python train.py --n_head=2 --d_mlp=256 --activation="tanh_gelu" --norm="layernorm" --bias="all" --init_std_qkv=0.0174 --init_std_o=0.00246 --lr_head=0.0108 --grad_clip=0.5 --warmup_steps=200 --schedule="wsd" --final_lr_fraction=0.0 --batch_tokens=32768 --steps=3653
Each number is 128 + 32 x the weight over its row's rms, rounded and kept within 0 to 255. Layers, rows and columns count from 0. Numbers have three digits each. The size before them is the row's rms in percent of the matrix's.

# layer 21 attention value, 64x64, rms 0.236, rows 36-63, columns 0-63
088:085163149182081096135099120104136147171107145102147077104142050187152084108134150141128100107078127136136152094082080133110137165118093121126057070141117109117072139104132131117123104086058121
073:099088126114124116146140093103072152131120098104099083100140126132106114133212108140103218146157119130078093169089123147104144150075150212095096141121160116101132090148137136076121076094100106
099:157153146183132151123129185114101107154125188134117137179167144176128110087179143148147144125130146169144199153119147149117110141163115166060138124138187086227124141112145107129181119120098088
092:090213144171130051100103134145149152115107107100114124160098081167132184139099152132122154162146143106149189100111065174087130046116116142123139082130153103163138165124116157129130138116075110
097:132162151132136128175073096170171130080111143108135119095137159080201129086121119134138148083121177200133117157180140161122069154121118125104132103079136167114114116193064096141111140142137186
090:123133083064135151178161123070057108150177100097108102120179068139122172141129101119131085141075093145163139141155103143137138106157163135156135095078149094150151096172168146113177151116094078
080:113118073102180148134163086123143126130133151135062144180171130153082085132110203138100116192111115083154080111147114156084142096077132082111125157161107111156174175102070127116114125129096091
092:151111148164149150156156098104129118116199094171144085117113146093121117168154147203119138128099118130135134111124105156120108086122124109005107116144096182149085108088125060143100099167119108
108:195139101134145042098076111125097116135150145191089113111146128102108156156152121109147151102104093088098055110101119158127090126126119060112173100151142149120132097112093093153119102098075063
075:133116127099116148110140121123105147114174205133108082136177155093164181097094192180095159179085147147114176126158161153185114101111158196096119077119126127123115134121109118128075157127075097
074:148185109114114129157119152149164151113112148155149083106130120161105136137084171074111050066111181155089152164166126105120130102128100172134156174059141179130082109087154130150158090181126105
086:172184119209165143165115098150139177179116174106162155139144093199094117143127136160093149106082118110101100160147070148162098134119106153125164112113091138184132134156123136047126115134103099
073:111164174132118147165069151169147148071057173136116061151108156151145110093142116077136069145134176128119154124151113136142109153128078107093123166120138159095180143132148145116145214076120150
088:146139192147145150146122143142103134077159130134175094172175137138163145077160147138127149087136148148164104081124189127093127069083103124026068147150112161109126112166102086139121113083133147
095:174154140145149130141134046156104148092137107136141126136157139095137144137142110141181113136143160158211086115094142135136096111213132094143095141161158190163128127118124104134053095110204153
085:093145143105080092144163136136124183124098073137141095137161104135145156186177130106152134072082089130099142168104099172072083080149098100129169122136163161141140061146170122189096091122115106
080:082142153079099138093158150101167081121107108069123189103103108131107106113176152176149159108109101117124142119164153099176113139141106080075119116159155138206136155138062147136210144152115140
083:128082133143131115135046119136107148126176117159062118153179162117125130119134126164111194221153109131105147162106134075136140141105121157058101148106071147142140085107096152088117100146079110
077:139125115050124126148104146141110063164130127129181091131118103138049061130112141187107175150111126130150133176127131118112196147155130146123110093179147162134082094166098134071130141167164172
094:134109128077172142173071104120085160106157160152206129126134146124143130162128090124101159117152158119149182114156134121160138102142177127149077134102065109171124117202133067056122130137088163
075:196168103122135108137129099144101085182131130134172104079139135091056122130107172180140127191110108096128103132104112073169112143135124140067056152102112138151058141122119150151127130144080081
081:117185125177080100122146221117139100116114133140175131106186095152175080163063152148136099148084130156140089121039118121161178132144128144176149081140102155140165114132139126125150138120099131
099:122108166076099121093100158125213168133112138135113083158095073115155088149094145165140142109141168161066101159105129143089118055123098154111105123078169123121139139124116076122146068065114111
091:102132068100086138132142143111106152061180120100171117108185115163187103147105093070094108103112152108157177098104148118161120072109162140139092127167096160102086169172140173156097163115117160
061:108089119161119150148106094133155137141145089134177175165142152109160114070073104099151050129108122107095187138132134111114098192141088141103093133089082054108157169140098086127136120176145168
082:141125087169125136079084134151112114105127140139163098162150104217112132120084174206102140096153139134116133101153114156116080109156131111202149128111176128126187188072105126153089109109088141
080:064146152133174120128149134185088178125107157188099143171164129140055106132140100144106188156149139151130130171132169142080135083120137116098115196155134151145157088148127067115135091067142106
083:142148164083115092161143171116133067169137102063118108091204118118125097152155076111081139151137157117039113146120150136098134079150128153096132152152102136110083124182127177178123116093118162
# layer 21 attention output (transposed), 64x64, rms 0.187, rows 36-63, columns 0-63
092:139065153173131119159149148154081123172137102105191128103135173148137052117120068166062153120144130135116139092130091235118093169107116177133153134165115106140126123132118118144161146166104117
082:120202154143138159091103162182146121132148107127136189092068165095150106106074071160097116152185181095137152099126158119101106127202086103130155081191143116120131142107108152146137112094122121
099:072120187163091133072124104131108123159159099127144124105105096172116104114094090120090135183146091133072099163206161144120072129166130098128160124104086058124174153109138073107144097157126137
093:190102129115106168123094128117131135178123100166191178128100140101188108107160155118129154133158061128169118123088101134119122138179089194145177176091076162107198123132122110080140149110130139
105:140124140130107098098114146167165106085155167106113110048150116124082126167190162199133158175138088105151109120094067100158192099165145122121132201102148105113110124116185134124090105141132102
096:127124134145081126153140120159122114154131123181095150120106152112146100095087097085202127117125165154069149105183159118120158138110017146152097156132152112206188169137124118145102159137103140
093:188173161135060115157064114138165143104108186119148114122157138066150123159118103051176119091124147149142125139138143120146126077103112135156174071090124083111115099160127167105130106167120191
098:152101155067145139118129166176146072094104208052127136171126109171080113143127084061145111137118121101116095100141155156140095132165121096171081092136178135095161150142138119106116136162075140
105:091110179078117122149098148169131077143101123119089131137091077092175102115121149084128143168104083132137191174121096159151137132162149156134108074144140150142110155125200108153216163091157156
088:099200106109112094183162119143157106151110183135166127136144129155138099115136135095192150170181091072102139125113141092049138101126111158151135111173174099110170140169160141100106115150098060
075:157142110129122134106130074129119133072141148069081123086097109176106134106150156110148158134099125121108079134165097128127180194091130127143160128182084158145122112055130128042143062136126179
089:124092168053089149126115070163094150113136105075161095134049134150115101130151127142144081136183127157136186077115142126144090098142044153153144122159128145099100106108112114170172121149168142
084:171119126122109065161119090117156129136172117132177186111200140116087102108152120165094153143138080143168114076132109145147159135149146107079106130120158081141103150019119144133123088162156169
099:133148098145152117183072160158114163152162142049113124155147138173133092137144152104077170146140092116111110126131137118175089112147126057075147127116184064075138189125156132098102122127075105
094:160061141139173112144127211109183164123101171077143160176151148092040174171122162122118131136121151109102164122128151122118156078123156112152121112107119118094142186117197123125162102119132147
093:181115151147147149134150115105093077162141134128140155170089138158145163137109136109097188082157158134140101117132118155116197194150055135149087105147122182132196160131213117127174109122124131
091:101087093157081100153114108113148115071133093136099124158106116165120176098112079132119106090142120177089107197098130135145093136150181135183133204113156106083170081159158111119071172151139107
094:147222152074096148110159148180152116089100128123149141088080139109135109129198140128115157101206070124124146135157181094087125118144171095141119064143150085113128114131143131126136180105115097
088:137122115188119135130116079149175127095149159090070103082163164142117112065132182099143109137108132118099134071148143126087111140124196160164162151120147152119135082128123142184115226129175126
102:102090118091140110135140164208142151119134156112091144080119104102092107150105119109103122129150082105149119147124200142131090097106054108071129152132149125088154176083127206188125152119182117
084:067134181099130143133074136173154125084167132098107141151122109103146095080104126111193155157145112134065144114164170125057126101053193133164131112142183153091151080121117131132144123148153111
086:095078125105126145142146098113148129153123098129097081087151153128093096116181144140081180061112094181076180122151107168134103224134117180141120098152136127146139095194136146131162121166099123
103:105136155156150138070142093103109084126090138143136148103178169140177107116160175158057085126092043115107080146039095089128111158134115150118160099154096135128138148148119156120169129172117145
101:155078122109164066171119156153118141203131166148080135132130159113091130129120157122138094067200134118154106160146141152067102150149071159076110155121159120131100153133129189103104104132135057
076:179167159089123178125193149089070124120127106133097133107171147110110102162146140149119122105150121123138104118160106117164118071083130109125134192043123082130077141117115069156064100176110141
096:150095117090107118124116123143172128147122167158195099164125179111109081095177099048108069121087131141091167117124083094132140152109128143086157195145087084112098171135145106084166105116166143
091:142168133148086135121094141071179162131147163126132082088082057158135137110116140111101067117103109180134067101081170126121129108162126083098141069077096102099112108106167112088125118146069117
090:109115169157142142080111142159112117187131147130104122125103160118099097101085172167160119101159068153107061182138094150127113121119093133133113098139213189199150068086128129113111134102130091
# layer 21 MLP up, 256x64, rms 0.227, rows 0-78, columns 0-63
103:157122112120075107143144100145094153089133098108118148124127130167084142142077168079095096084132158134195159136160123139191139098116161163130139111109159166131142118094088195127227085144137084
096:157093142125120120046153139114120032153108146115151123142145129165090107089139163185117171115120133152127137092176117113055179114119144110093117088130068122109123083158108128163130154102193091
095:114150089138168151132149168166043148105075123094129119149052135097095140111120113113130175153109098111153156173198113135107064119097139131184196115122134164101123091157147094105173118119161125
095:129112119142121108161136109214156125102137087093121139128125180077078165157090125194150118109142100125141114217149124103164103154122168101099098167164119107066141148111143137215129119131144157
101:208184146132155090129141140094126149120167112131160155103129125095104046117161099135178173158140108143180170169109142136175154091086110129134119144114152134110120205112129098095070167085103117
082:112124095152072081101100098140143085080081193129139123132105103071155128128091120175139133127151146102089099101155124169201130118145144166115197081121165129139152073130138047124145137104145162
098:068096128134069054129097120083171102129115100105099063096108092121140173132139095112153163101129159118155140141176142127086087206150132145127161137171117121057143097114125092126082124176143149
100:113096134099124139110106124157073084115142156097137160185198105141075066122128144173173128037108103136146109107118081081155126137170143105147105163137167170106149087120107071141100092134116099
116:136143104089126166098150178126162120085133124079182110181164115133069089171136131125105096140176079151059170135131132125159142192113159145180123182140131171122168124109127103079149149115178162
114:098173099116091099143168121119142122135111152110132173156121069075109143110127048107084080112126189078178128123126078109142084133160166136081068170103107136099113132136123128124193175150163147
086:127138141190147142139126105097128069131120131105153092091183136115150147129103056103121111116103120184147102114138189096137065119145176119203174099134129150108088096153094124092109103180130058
085:149158145166096205149121123093160111112117092124161153090141085196095098156127162149124156145151099103131138062167165095148162036135131122079111129130144154106157135137138083098157157135122199
085:132146223148157135127162133138137160099098175093166132105139062116108153219141135109119101191093143131122147160160112175093109219128129140157161100126097145146151147121138105137157114156094159
110:088137105086116118080097148094138118146168142134139159133165117115168074109213134175150148158161157098146134181142123105116122124088173136095074122169161135096095194119107175154176138171077157
094:122128124209099183081123160090127165170162143076121175190140167158135135145120157107131082088157113131092126076179081148138125088174107122074143135130126178119104100087091119122144122135078093
096:135128165214180171121156134115087081129099121103139186167161092097143134144136197084096141153134110145139108137172195132099195105138137098110139139129170160098068129122127148105103141183151107
109:096112170126137163094151076065113118155100140129121131172100118129137107121111072147076103188209123144108091109158123114095129133125132108164083090091137151101128080076147180097046112136162104
085:157136188169131158171087135125116078132128112175142142169122089094175099087137080176088146094131116111043160146124117127139063128144200085128126130155149176140114153126065134137090124098137149
093:175145095101154117086146113158161113130181131136114089176158100181089146169115170170157153102096075116151067175133152150143147110121159170125133111136147114074182065141141075161094142145127071
109:179092137113128139112176102100122126183118111142083133176108163197127059145137105160112107120139104125174139136129100185138102183172115107108178151125114107112133091114145102172127115015114125
122:104116160127131156068121101178096166141098146104128160176056120175092053124064143148127105136159110107124143124107087108156150140134131134176095135119143058126115179163105173130160113063170121
103:163105110110111116104205149106102089168111107150113104096114087116151107110162140122132075184137173155135106164115100129116069143185141160134175143068166081114160133079116165153177174103173092
101:125124152108136087153148121110115058197093128159091122165118085110144097123098053107120147188151161110187089140117112159089134114116152096118111122143106175189142050083140118134100143086089148
098:149167124088095119074152074102126116190125124231138136130119125162149149153110079157085045157086134105120158128151170103148152110098123125126141128142074154110121099155075126119117078166149091
108:108151112119095168129182161120124185172105149192131173120108108110168087136115087127101167119177122134133108130133102190099117109187180129117152080115102148122190172111112058117158181132092153
102:138150178072066141128153127175103159136133079131136117088132146099101108151147114126072164073135127163098133183145097052095111162152109084113179177104150156059130120160157137162104141122174145
091:164145146176170111092158187066108151067135082097166142124101157157099141158107136123138119176128135064081126104172102115096149151165120133138143156145123101157139120183122096142169107226155120
110:069155127112100059102158164113079193199140091175124130104093111175126149120144138074154106091125093125152113072126081173159129110141141118119111124084150130121138114130084143116128137145225139
108:163148106158106138110154100114100101123136185080149165156144138167163069173134127122183096176144089059104150187087142143191103130082138152190164117132119152139102120167099152167135090133139087
089:114113126098158064106166092101104110086093163132177051150171151114125081137102144165194097151139148135166138133138110095142114182143145163097194130148109117096119117146131129115061047122123152
088:180174126154071099124124141102131168113137020151162177158160105125071063170123108097141116105058076092145118178123139087132133136164149142163113142137115108126133172159138097124122120162132110
110:086105170127128124135100101119111118116130160151222128134120120132154159192097102099152059095092130138179097123160115136131104093138170074060131144171108173137125136181106134159137130174099060
103:151107161111127131055112095153095104153110095077209127102117098132115154087117157105132144123164179125150066132106093118135125125200144105107142098058128194132153186145084081105123127129097108
095:160094098094087173120057046114106160167120146139166144131149133132110118158073094096117069095119127123141168195147173120169163105147125143125116116151191119102162117088097166126140173122083156
088:125187079140152092175121099100079107094118107135195076151098201166136076126112093143137093181072121162120088106122163123145109152129142146124063156080111129185110149094118107151132148150117097
093:071141170074075180145092132161083110125165078126116186142131124092054140111093131143101153128133060111080121172126131179121145129150163087130130156203103102091134155168168136139126128119150133
100:186138166162121168183080120109059107080144085106121153112132089118042082153166137124107083171112103123100117081159102119156116141103098177128151122105161118126158140096162067145090145110114156
090:086148163148145161140044140125126109207182108067078125161152143135112096095076140115113113107079157122129155120139111121103143108159123141142068125096191174149148155121089181144143110147079091
087:126117173189060127177151084115128142106138121122087158114152077130138074098136107131165106143134166129176101132137092182115208135172119115112105163135178137124175195104132140133145155158197115
090:101114211103152110079091148142165140186093076105103161159087168161145101092072087180122177138147144146090143125163120107127144107169115165144112139128114117136171145127139115159107108127172217
094:069107200144189123120103128123128126124164128102120140169118083163132114143107138128168116102052128141214085141152139127132149163174122163090125159075136099074135101070130159163092110080131103
091:151099145171096089107134100110064142136104159198150135093191157091156126115102081097102122108162114152149137154116144090196127153094079147086138150089103124180102130135123122185091171165188126
110:152162190138091129123074142165113081145132106099169132140063125164159132145138106217131133112130119116130153121152089116133130136103134138163081181132161088227131124111115098080126056129106133
101:165150172120090106138129114108084068156163164130148139128091139105133118170147156111127166137064104136162131149129094106108107125095146116045064064099144150125070085087130162138173111151132060
099:139138125156115077119195074142120151113161094154092145148133082133150113135156095053056113073157154161175100167097095125118094113115151077181182165145128114120183149116176107150135125137096143
105:124071130130132128148132139166124105097091141107153166150146044121067158139149100163131094131145153145143131128104168066133090146124145086085089192149116088113165140172069113141059158062138120
102:094101149201091128126133163152128127122090180133104074121122150151126155108087144097124126138164162136163156115114165119077132106163161153129153077180119127105187062164109146104208148183155173
097:104110188086177120135085091130076170181161140123151109123165148143151104140121145144115153118158048112184074107126153141107122141070138110160113110115144074109098081140122129177077117085074169
113:156115134153086129149140122130076104168120130134143115129158092089168116103148109154137177137169091077082088136132099101117096170089141128128116121098221078131215147150150035116138122139130145
109:112178131070134111085174144106084096122125132140095104172128113154123137120114107145078160151176080158169162102148116059156122070132156126129153090100199150104158107094127183118085074112135079
124:066116166133131186087148121141128119158189080049125143073089109121135126168119103105187110142143128093156111145149070120118105154108121095179149163111113100129124152185152138110106202101128177
090:072101135145113142139082137102106146151152110103116167142118152131143099087149074143129115134136105125114071150102043110209129090188141142083186096196150179097175125107095129164147108108135119
084:090183118143130119078098186136152180137168117142180177129117155105106150166151073112146147079151078106112127109154139146108126105153154131110084152181140162158155096064108120082187190147137094
115:139178126160131118143149089152075141121103106142116193160090136101105171142053151186140122137141134096153177107134148105160177161152104107105178161135121136066136165087091153155203104105157165
095:099181138178126138078210126133117165160102137099162138116101141088173112083121133105102128143187119184170180111121160167137113134119097161045124104154082141115139113192162121139128172118163120
092:105148075122088056070099078123137096136117176086156112133146115088144176117103140104106092029099142094152155159108174139117142128127154136085102139142127154105129147096086141091171065154133101
102:110110153060159135094139169185120070115129107102157144126200145079175039118118133120142118123166107101149111155148073135147104096098137084151160145144089169062126080147128154099117123090120144
117:123153103168116117113074105111149109091130131147133121106082140110125166167027139171146100119159161096094104124149155162070075133078121115154158087099122167106095175093118133140147155169151050
105:084151151099120133171134107107171112108082149119087076096123079102130075113131152171135137085128095187158117136133118135145139150134171115159140137119143149106172179083144079161215186180099084
099:170172143097157118103140108152160142135119150078104113136107179142058148148064101097125126110170144173167140159145119150091119191110130161142206183112069096122118135157169153104180138111086109
106:173158131157159122179166123145060164060167114118190131147169174102111101140104114204121107146115138155116169139111121146103173134098171166095104143115162154116135203119094095125112072127158124
099:076096095151111158101081110058123107103183079144110139132151095070201086144096141198149078073142107142124140138126178135131107147156123122087160085157143141131171128125109062149125139135154140
109:161167179111212125123094171089125074145151117063164130140118140094174105077071149152132168106134082144122092175120105116167084157159166117121170095130127156122141145106201136145104113112158116
095:149152142047075171106163140125081123184153157119173126089101137100057107131137186100113094130055147155167113140148113140138108124158120148129134067136120138147168110111137160087164155189119086
102:120094131104128166112141147102135147120187059122150107142106153152132170136139111177105146110226107077136164131154119206125123169147137140088141181128118149080098100087108088098057112126153147
091:049110159133082168120145123097101085167094149101055120075154129107145054137164125125126126200131140096142141108134204089068112168085116098099122105114147162138130129097149124111155151157144130
096:131078171122135138056145088120101133197127177174120135123123163098126174029088156123096124103104162096146154136164143089143145113089122080083119140135129111098137158130152183165098104178106114
094:118126123142120102122142099055074173166188119145132135093071116111069134124121167165127111132046189124139094107136099102183119195140145170134106170133174112131161099149110134120090153176104128
094:090156154077131093137171174083139129122172163132162090081148106163049116193124068172129142098153115117121199181082105149138072155115141143159109138134104120088123163132153110140116150142099164
081:169181148138102159141116165090078112142108140121110162144164149156094120165103140104086160146087147047156150192114144156080148143128118116144129074101157133104108169154133064089115128214098111
116:098124135095085132107142149179102211132156065086173162172097133094087119175136128166088161106166174201140137142129126106168090087088120149107080165146117123120104100184152143142131120153127149
098:153147073134083131067092143060136148142146184170166156098120141154123105178116144186158109139097061102160154113103129136129154144082113166118109136147155188148128093093118086109099165075125078
093:096153094141152127056126097119116180204153122094129117118157120129146134164124111145096061131127134096115141216155116095079115133159109102118079127125164144107069174193121169158140159171107122
112:144105142122156157142087067092163169133126095138142205150096119163130102176098189119134155148129118134107122134166092171135107166090180129045115138191073099102142135130119142130110188118134179
109:121178083108126095154094088084123090161133117119113208158175110083165118105147091165146119102092135124166136098160134148107127151103158107094185135183115176142141156143126048132072153169126086
114:183153201180114123108079190138092088084155094123109133179080108125153171137111143114087143072140112093158167122114123143129142191166155149123148083108164089168173154152114092121141092113160123
092:064088148124199095087095088139117121066157105126130172131143094088123127162125129106100063107145128156101105143127140088100097112121137156080104135088122148154160054110073139174167131102193117
102:148114177084131129148116070101143121136152116107145135140105169132134053132152155211092078072177125148163105117104119140116200148130172135117152144106125168112135080104169174118156191118091163
095:171096117191060149148069109102088136187117089140116104120149113119086136135164116124140089188127156131190163130141060112078103153106148127130155128129134091118125116143122051120125122149047112
# layer 21 MLP down (transposed), 256x64, rms 0.235, rows 0-78, columns 0-63
108:135123126150196171097091144094148097177072184169110081138150122115096115131104141145142156133155132172146046077126108123138175167218186116125164134110092142135125166104141118113115164108100133
107:138122171109118137142187124187120171162163133141144176113131083137139139148128131113168096027102129109122142114116107074108187125148179094093155149143098124211163123107158153096170100096103156
101:168135190115133093094129170056089111142161160154171137138149130176152116083168145135153123115104098156136127097088168145150136079122123153142103138078135098125160086115054087116110070168066165
098:089157137101161137097087076089110090128175227124128161148093097129149152120139126117138105176109095073112118133117116121066182140156106168174068088134136107105133187142141109144152130099089171
074:075207124096088190147117085129146145127141086073074124151127130116115174167106160154118143075099186095102115165060086095152109114142149093121158111118094113115143086134118171163085143165131133
072:084105119129138168129120115137095137113129139102114156159072188159118145109157105127108202099143107140087172153111108079093144161072169123121048135118068146112161158148162218097125109121127100
085:105141094127114113113130107128153092132162090202147116178136118117101220123079156105146119118137186117194065090096109123154140092157179108172103074135114137110148162122111185163151120122083137
106:119070158111136162138116169103126109112139116117188118090168151102152153170124134166076147168129147108154100072160159119167204203097128132110097176078135131115109079123135165136082084121176153
110:170137100117148088164144185144179062141085162116139117121124132145143108152100135106089162130099140106225100122105171095154083085133135160163145128156151116073148059120132135200119153130092110
121:084121152164108158115171115097120190115130095125169184141070117096165177096042126151094110156123109092129131163204116171116090139132138126089134151075118139127144138116097115068135081081139140
082:154069110119148129170151147105087078215113100091087125133090117122149091129151080125099164106127165146129132135061125136123119179167101152146140115174100198147181132130170168123130092071093138
082:118107128105141126129121119125148093140092109091140170163086160153128129178145080101109115099131191106166136109089065157087134171081120164151075115161095139116173140193144215107154099092078121
078:143120124107135106201105097116184093077211065187136110120114141137146165136143159133112192080174127154085113148109107153162121141152122122121082094125202125136160128099086135151155128091164107
117:141118154182095135105156102109110154109152122162177168139126154139142176058138086167140132076153110125058164111123104149130063107083117095135127098118115173153089119141097098082132104155219157
089:096142145122124072195132176104128136154114155195115091096131129076170123131096107092115155132109128093077129145119118102070180171087120151152083082088168153137147163189165107083151131132093091
082:119170077141095156144104096128164160102155100124083124162123104137031176104129149125124126093150160115115148178077078063135088125131173118114158103101081101105113123137128187112050152123122143
107:121121115116162122132108096123191124120153135132067096143149151122091125189066059118116158106155141153110126118165153195096097095122114175201136120168087098120117138193151156124112167078081149
104:143111129163148203085129123130121141194159143134059076144090144077137098081137142101160069148155122106061120077144117106145154126124092132166108141097119114123138086090120193129095114185129175
088:135147129173095117124111128160073077117112119113159105089052115133191132141099088134128103142152115082148146079092184110086154096139043147192124089143139156142108110093177135126158080095134122
091:114141056059111163122192116167144137090158094093089167139124100099094157110126085143150107140075121119131114087125180097136114138143116141078111105127130150141107174164034098075170126129156133
113:088143158170129122120161110164181143145124106122107132134109201077119145139095080180131119179091123063165123124143148135133141165022151112130117103152109144106147098108094154090180106127061118
100:152103150153081117211152104097112076132181162090130124132108117115166107147096123128157088085120077119148154152095099099063170116108091116110094123177142216117136155070165135117166149105118132
094:113109179141117153131152090180175136148078147125138137106101181120127091089219122161130151144123135123108105145166156172119098118133108128085101122124054105108118185121157063078169066109130097
116:135137079093175067186121181132160152131118111109074107170183126136111101134083189108147132086147071133094137139120136076149157138095162199141119077131158123093161175131114152114136179108128156
106:142153098126147182057108166094138159136110223102125108118131128132143150079153092156157117108165136119088109122134179092133143130098092113180097083167159078142146193069118113117173107108128094
122:166126165130112107135142157127166119115091096198214115148132115174110170092100093128129154084114128167130066177145134175121082073105159103128121160199116149145124120135159099102110079083088139
086:105143156062054104194142170134110143100111152156110159133138122089185141149179105119120135072117087157153128108137129149099179095116112145119091072116098076146147198100146147088142140078087117
123:102130137100160142171145082112130124122121197092163174147099079186108147125192123105142136131045129114156161097141166116129137113128089118112149086174114072103137148151078130174065162104104175
116:144078190190100085111142074106129096224111128186111118095141168123144150153087119116169094169114129144092116118101110183103119143150138133082130133158154137138144088096130187171086151095106128
080:151127147142124134110141053144146139173130105149112133100152119112129149166171077179113114058172185093122114106091094040090146121079066149120068114145151156173144106133131173141107143142096121
097:170127079169115086153151170136074125141131118187140133160056120044147114137105084070167120098131153176118153127100108079090103111113077136168088162151105149112149134132173120135157166124153165
112:193179098120149182127153133169154100092175163127126140157121126180148075206137142192113163094148093133125145084087101113114117139120088157117132089099125095160137077108145047089115120127123149
095:144117080089110138166114108128095111078160156149213128079126083123172169158033110099138157166090085166153145117141102127117148150138096178106100094103180124182105169118100116115133137125117107
099:067156189138139157145092128142099106138145186079115110154101089118087127071131119159101146116138177118102201118098126083095181189133109074106129118133084186125108142114114154152147072135119171
069:078113076108131144160128106175163093139080096087093158117075141131129177118166150190124143091123135114101179116100112101164135131152171124109120118149147156153161137194069213154124101126143071
098:126130074124116080138154160065160107151045173121117110136164136155138134090161149116120125148119114086135095083122150127173128053097124185108149078132108148128098154025107127138089140151146116
079:084144069094123153126153120155198148150118128128156155120122148089198158132092108118156127124169146086159122165127120099106099089157183077138086132139097108090119042087065150120147137173167133
095:146123073120166103199143103113149101165115134173101101084149144161159123129133126107132110123151155131088114121127118150140145081163038127174125085183137140137097188127209116076183117104093111
105:150192153146150091104155135119145133091094109144108136142178108085128136188109164138067173120122092148127137092096101162124131175178140108167123119148114093147125137147206022111132147136080156
094:125156085153176154147187121133163107097099175174151107095149143120136146128165119054142122078068085139104132097090135212117112135172103141138089105093114120112074164164149068108135151121122093
097:133139031081150162123103095140174072058124141134098108118186126095170098123147065114124164141142098169083186152137155130106149093109141121137150102145069124148157169161084148090124152125130134
110:204077124140137110147114106107129092091098105174141103141133085163109162154093095107185127127148130063157172115154088064134120164073033142094128143116131126142120110113090151159112107165169127
117:104099096087160136111138082099119135132085155144088183155136115142115074159111114130064136137122158116152142145136143099158182098173180158150149088164103140080151195166171178112123214137114118
113:104101159091141121132084150153171137075075132117159090133148135136117126161163120099094127204163067127165120111082117109127125184128139113122115152143059174132073178172166192103142160154167132
084:106089102101152121128138106072075127202092123133085149157085157118094078159116052061128095139144081100126117103093124190103161151109113160118157131124110135117126124080093177127179124115103176
074:130147152121123129063143081139087122144158124111109144146191125149139075133125108147141155165101126065091182201167130094070125156152150153105162142178160189170130148187126112163159113164151096
073:118123099110091123118140139137219123077140059137137134143156152110145179077093125129157079101167153086128093154164090136131112126137135149207141139131147130150095163086087162143078140137118043
100:138122094161145116116189165153111125148088116172124112140132124124158111077102145099089135133140149078097087082075145122162183164097176158143145165115159099163185128159162113140119112091019135
119:102153142121159162154119075089147171160145144196111107186159164126048175063160130119145142088098108159117091055108121098126122158156152135077156165170148100108118150122126169153159114139106152
094:119152143108132136193138103130116120131126102100083118124129062102144091144106103165154178151088151112153204072106109167069125126161168094138111106146113182162124130089114113144131158104210060
117:166120129171150147113152085134181145151064106140092134182120113062158107123157099076137124164094132075147155159106093149177107144210137127097156143127079149120135184135156080101164174133114150
084:115177108082168111123122093152114128121147101157132087120136113082110172136126105055150168093153199144124150098178141098135148148094108151138073078132090094153075127155163103101088137044120163
086:109120149131165130170153138150190154118062105121120076161144115089114141129144143162121160097112058164149117125133165100063119181122132139132160130107161092163147095160153206156128170105047152
106:141139119100131128153141169122132166158159197095093095148171133185137085214176142158163153153151161189109068128172113172097098110152098138158143108147134155129062113160174155131141148136141105
104:154097147068169124138075140095120106117124075144134128127183104190139126179146114136144147126102184125112059145177101076072122155152085110202124178132109114159127138140101095143092116161075147
088:189132116117147164140132178169126172129168143133097106141167097164082152097193170178143140144166128095069112134140087072173113169123104181154115083168127110180137131147107152141093149153129187
098:126122113126180107113176165198144125128170166115125131170153094128134122152167121097144151100082089087115142121154087135142157121060135193154054108105081055137189101145118102133156128087141111
108:104171137087065131167150075152087126133144096122089112129100166071158065146151111088178137122107132127144108119187139147164161080038152140134159144165074114134148169137166145104158140112125095
108:117142084154117111166094110108097180091130141163093134093113027100115162123155111057092130111085124091137184118136132163130132098151083149103135092146134062088105107144123105176092137121192129
086:067105120142107158091113079070088121128134106152161133084088117075159162117132122133144120142159088091088127136089131140143113137070052121043097081102181103090142115100103086135096121086130121
111:190156102225137109174086161120161164103141114132093107176195134109148132153110147122180140110132103116057131144068127099140122138171168149119125162165112169143124171161165112087153108095139110
105:132123118156092138109123146094140117146123069235093082123169201140098143129155129126115128166104072130136112105130120138144163134106080194145106141117135161149145101089142166111180077139077072
113:148152177111155082179105169117102183135096136129101132079128097144162133136126214090100158093069173103096117151152102127155150127209094107132100104142125172157146111131184117118152155129067137
102:131174158180161119146128090137137104100065142169160147129162126172128156130165048147134130120185079135109117098106115073144183150112124183095070143158128147157110134125134127163071173069098131
112:173095083104081109099151110090067125084137123210097154178087119133162133102110116086117189125176142202076130142123103154134131130152092086158147180151168129126153103099182133147140139121122118
105:135201053118144139166119188138114154097124143134102154138175113090111073192089151136143075125066121155096139127102080137104097115131128116073152093188134166098104180165150095131152132138125117
095:098124150148147104157142040161111123140091104109100135101103110123163136111195085103099171166167156095083122079139102168218137095113089139138121123085091179156088105073124137115148115150140112
100:112089124107161131162149185136141066183119136119128054038094124081124118135163103109134130097103082070138158079141120066150117072110119166125161116148126145166109165109180111094127099133141131
073:088187071106069109146108116101095109079166073145124170141123120065176172120168156130112131101135114102089088179111090091094127102092089121145102049161140130142136105137128122089125112157121080
084:076139080134165083116131151133173125114132101093140168143061159159113169105176133197122109153113138137125099129118140124160201102143101123134115154079164111068113110111175105104216087102125155
095:141157126151094131068164097123072106101122107139093109129125072149164085136133134187144128141071077104086119148147155081063145130080154101152091180163166162137149085122157092150108082117078105
106:115146139071135115165146151125119113123151154123072119157123106129121120058208130033125154111139138144157082091186128173075145102182100100140135129134104083106116124133075165142133089102137182
112:138126160137105107137161083097080150135115138095047135169135151120048162179139111111108131141155138161197164096147144147081128112092103129070155073095155103158140114055183128151139127139114117
114:136141134179185083194136080110164133207125155137095092096103143150146075175125108149142170149156149108131124124124157161124118155141096137150145101199132169177092116121173174123154096138152062
120:149142100115145117114086125114144142108075146212166167156194123162131205155141146132102115157111076117148175141110116102146109063157136099075108067179128189151094112125118113103138138146090149
102:131143146183130181131177120109121095129116134114093053148106153154157101083151111144153142167059125081120155145131191106183171161110159158085133146177155167163076079137107174100116105108133119
097:141171114076118100102128203131155148084138129128086086127112152147157122135142100132098149087101136149088118141138117118148174187122162116175038096125125093124130088201174150115087086133100071
112:216070080167105166121143096082124191099186136142183149158131148165108149151140145129093125128133137125109119135097146120161069150162069153081133149168112150129069111120125174110144120114180157
094:145118104074150176142149171108127102087179118135126121118187173136129121123092127063150100072085163127109145129107124053122141129121062081117087164125102096090132147172115176123131109090197099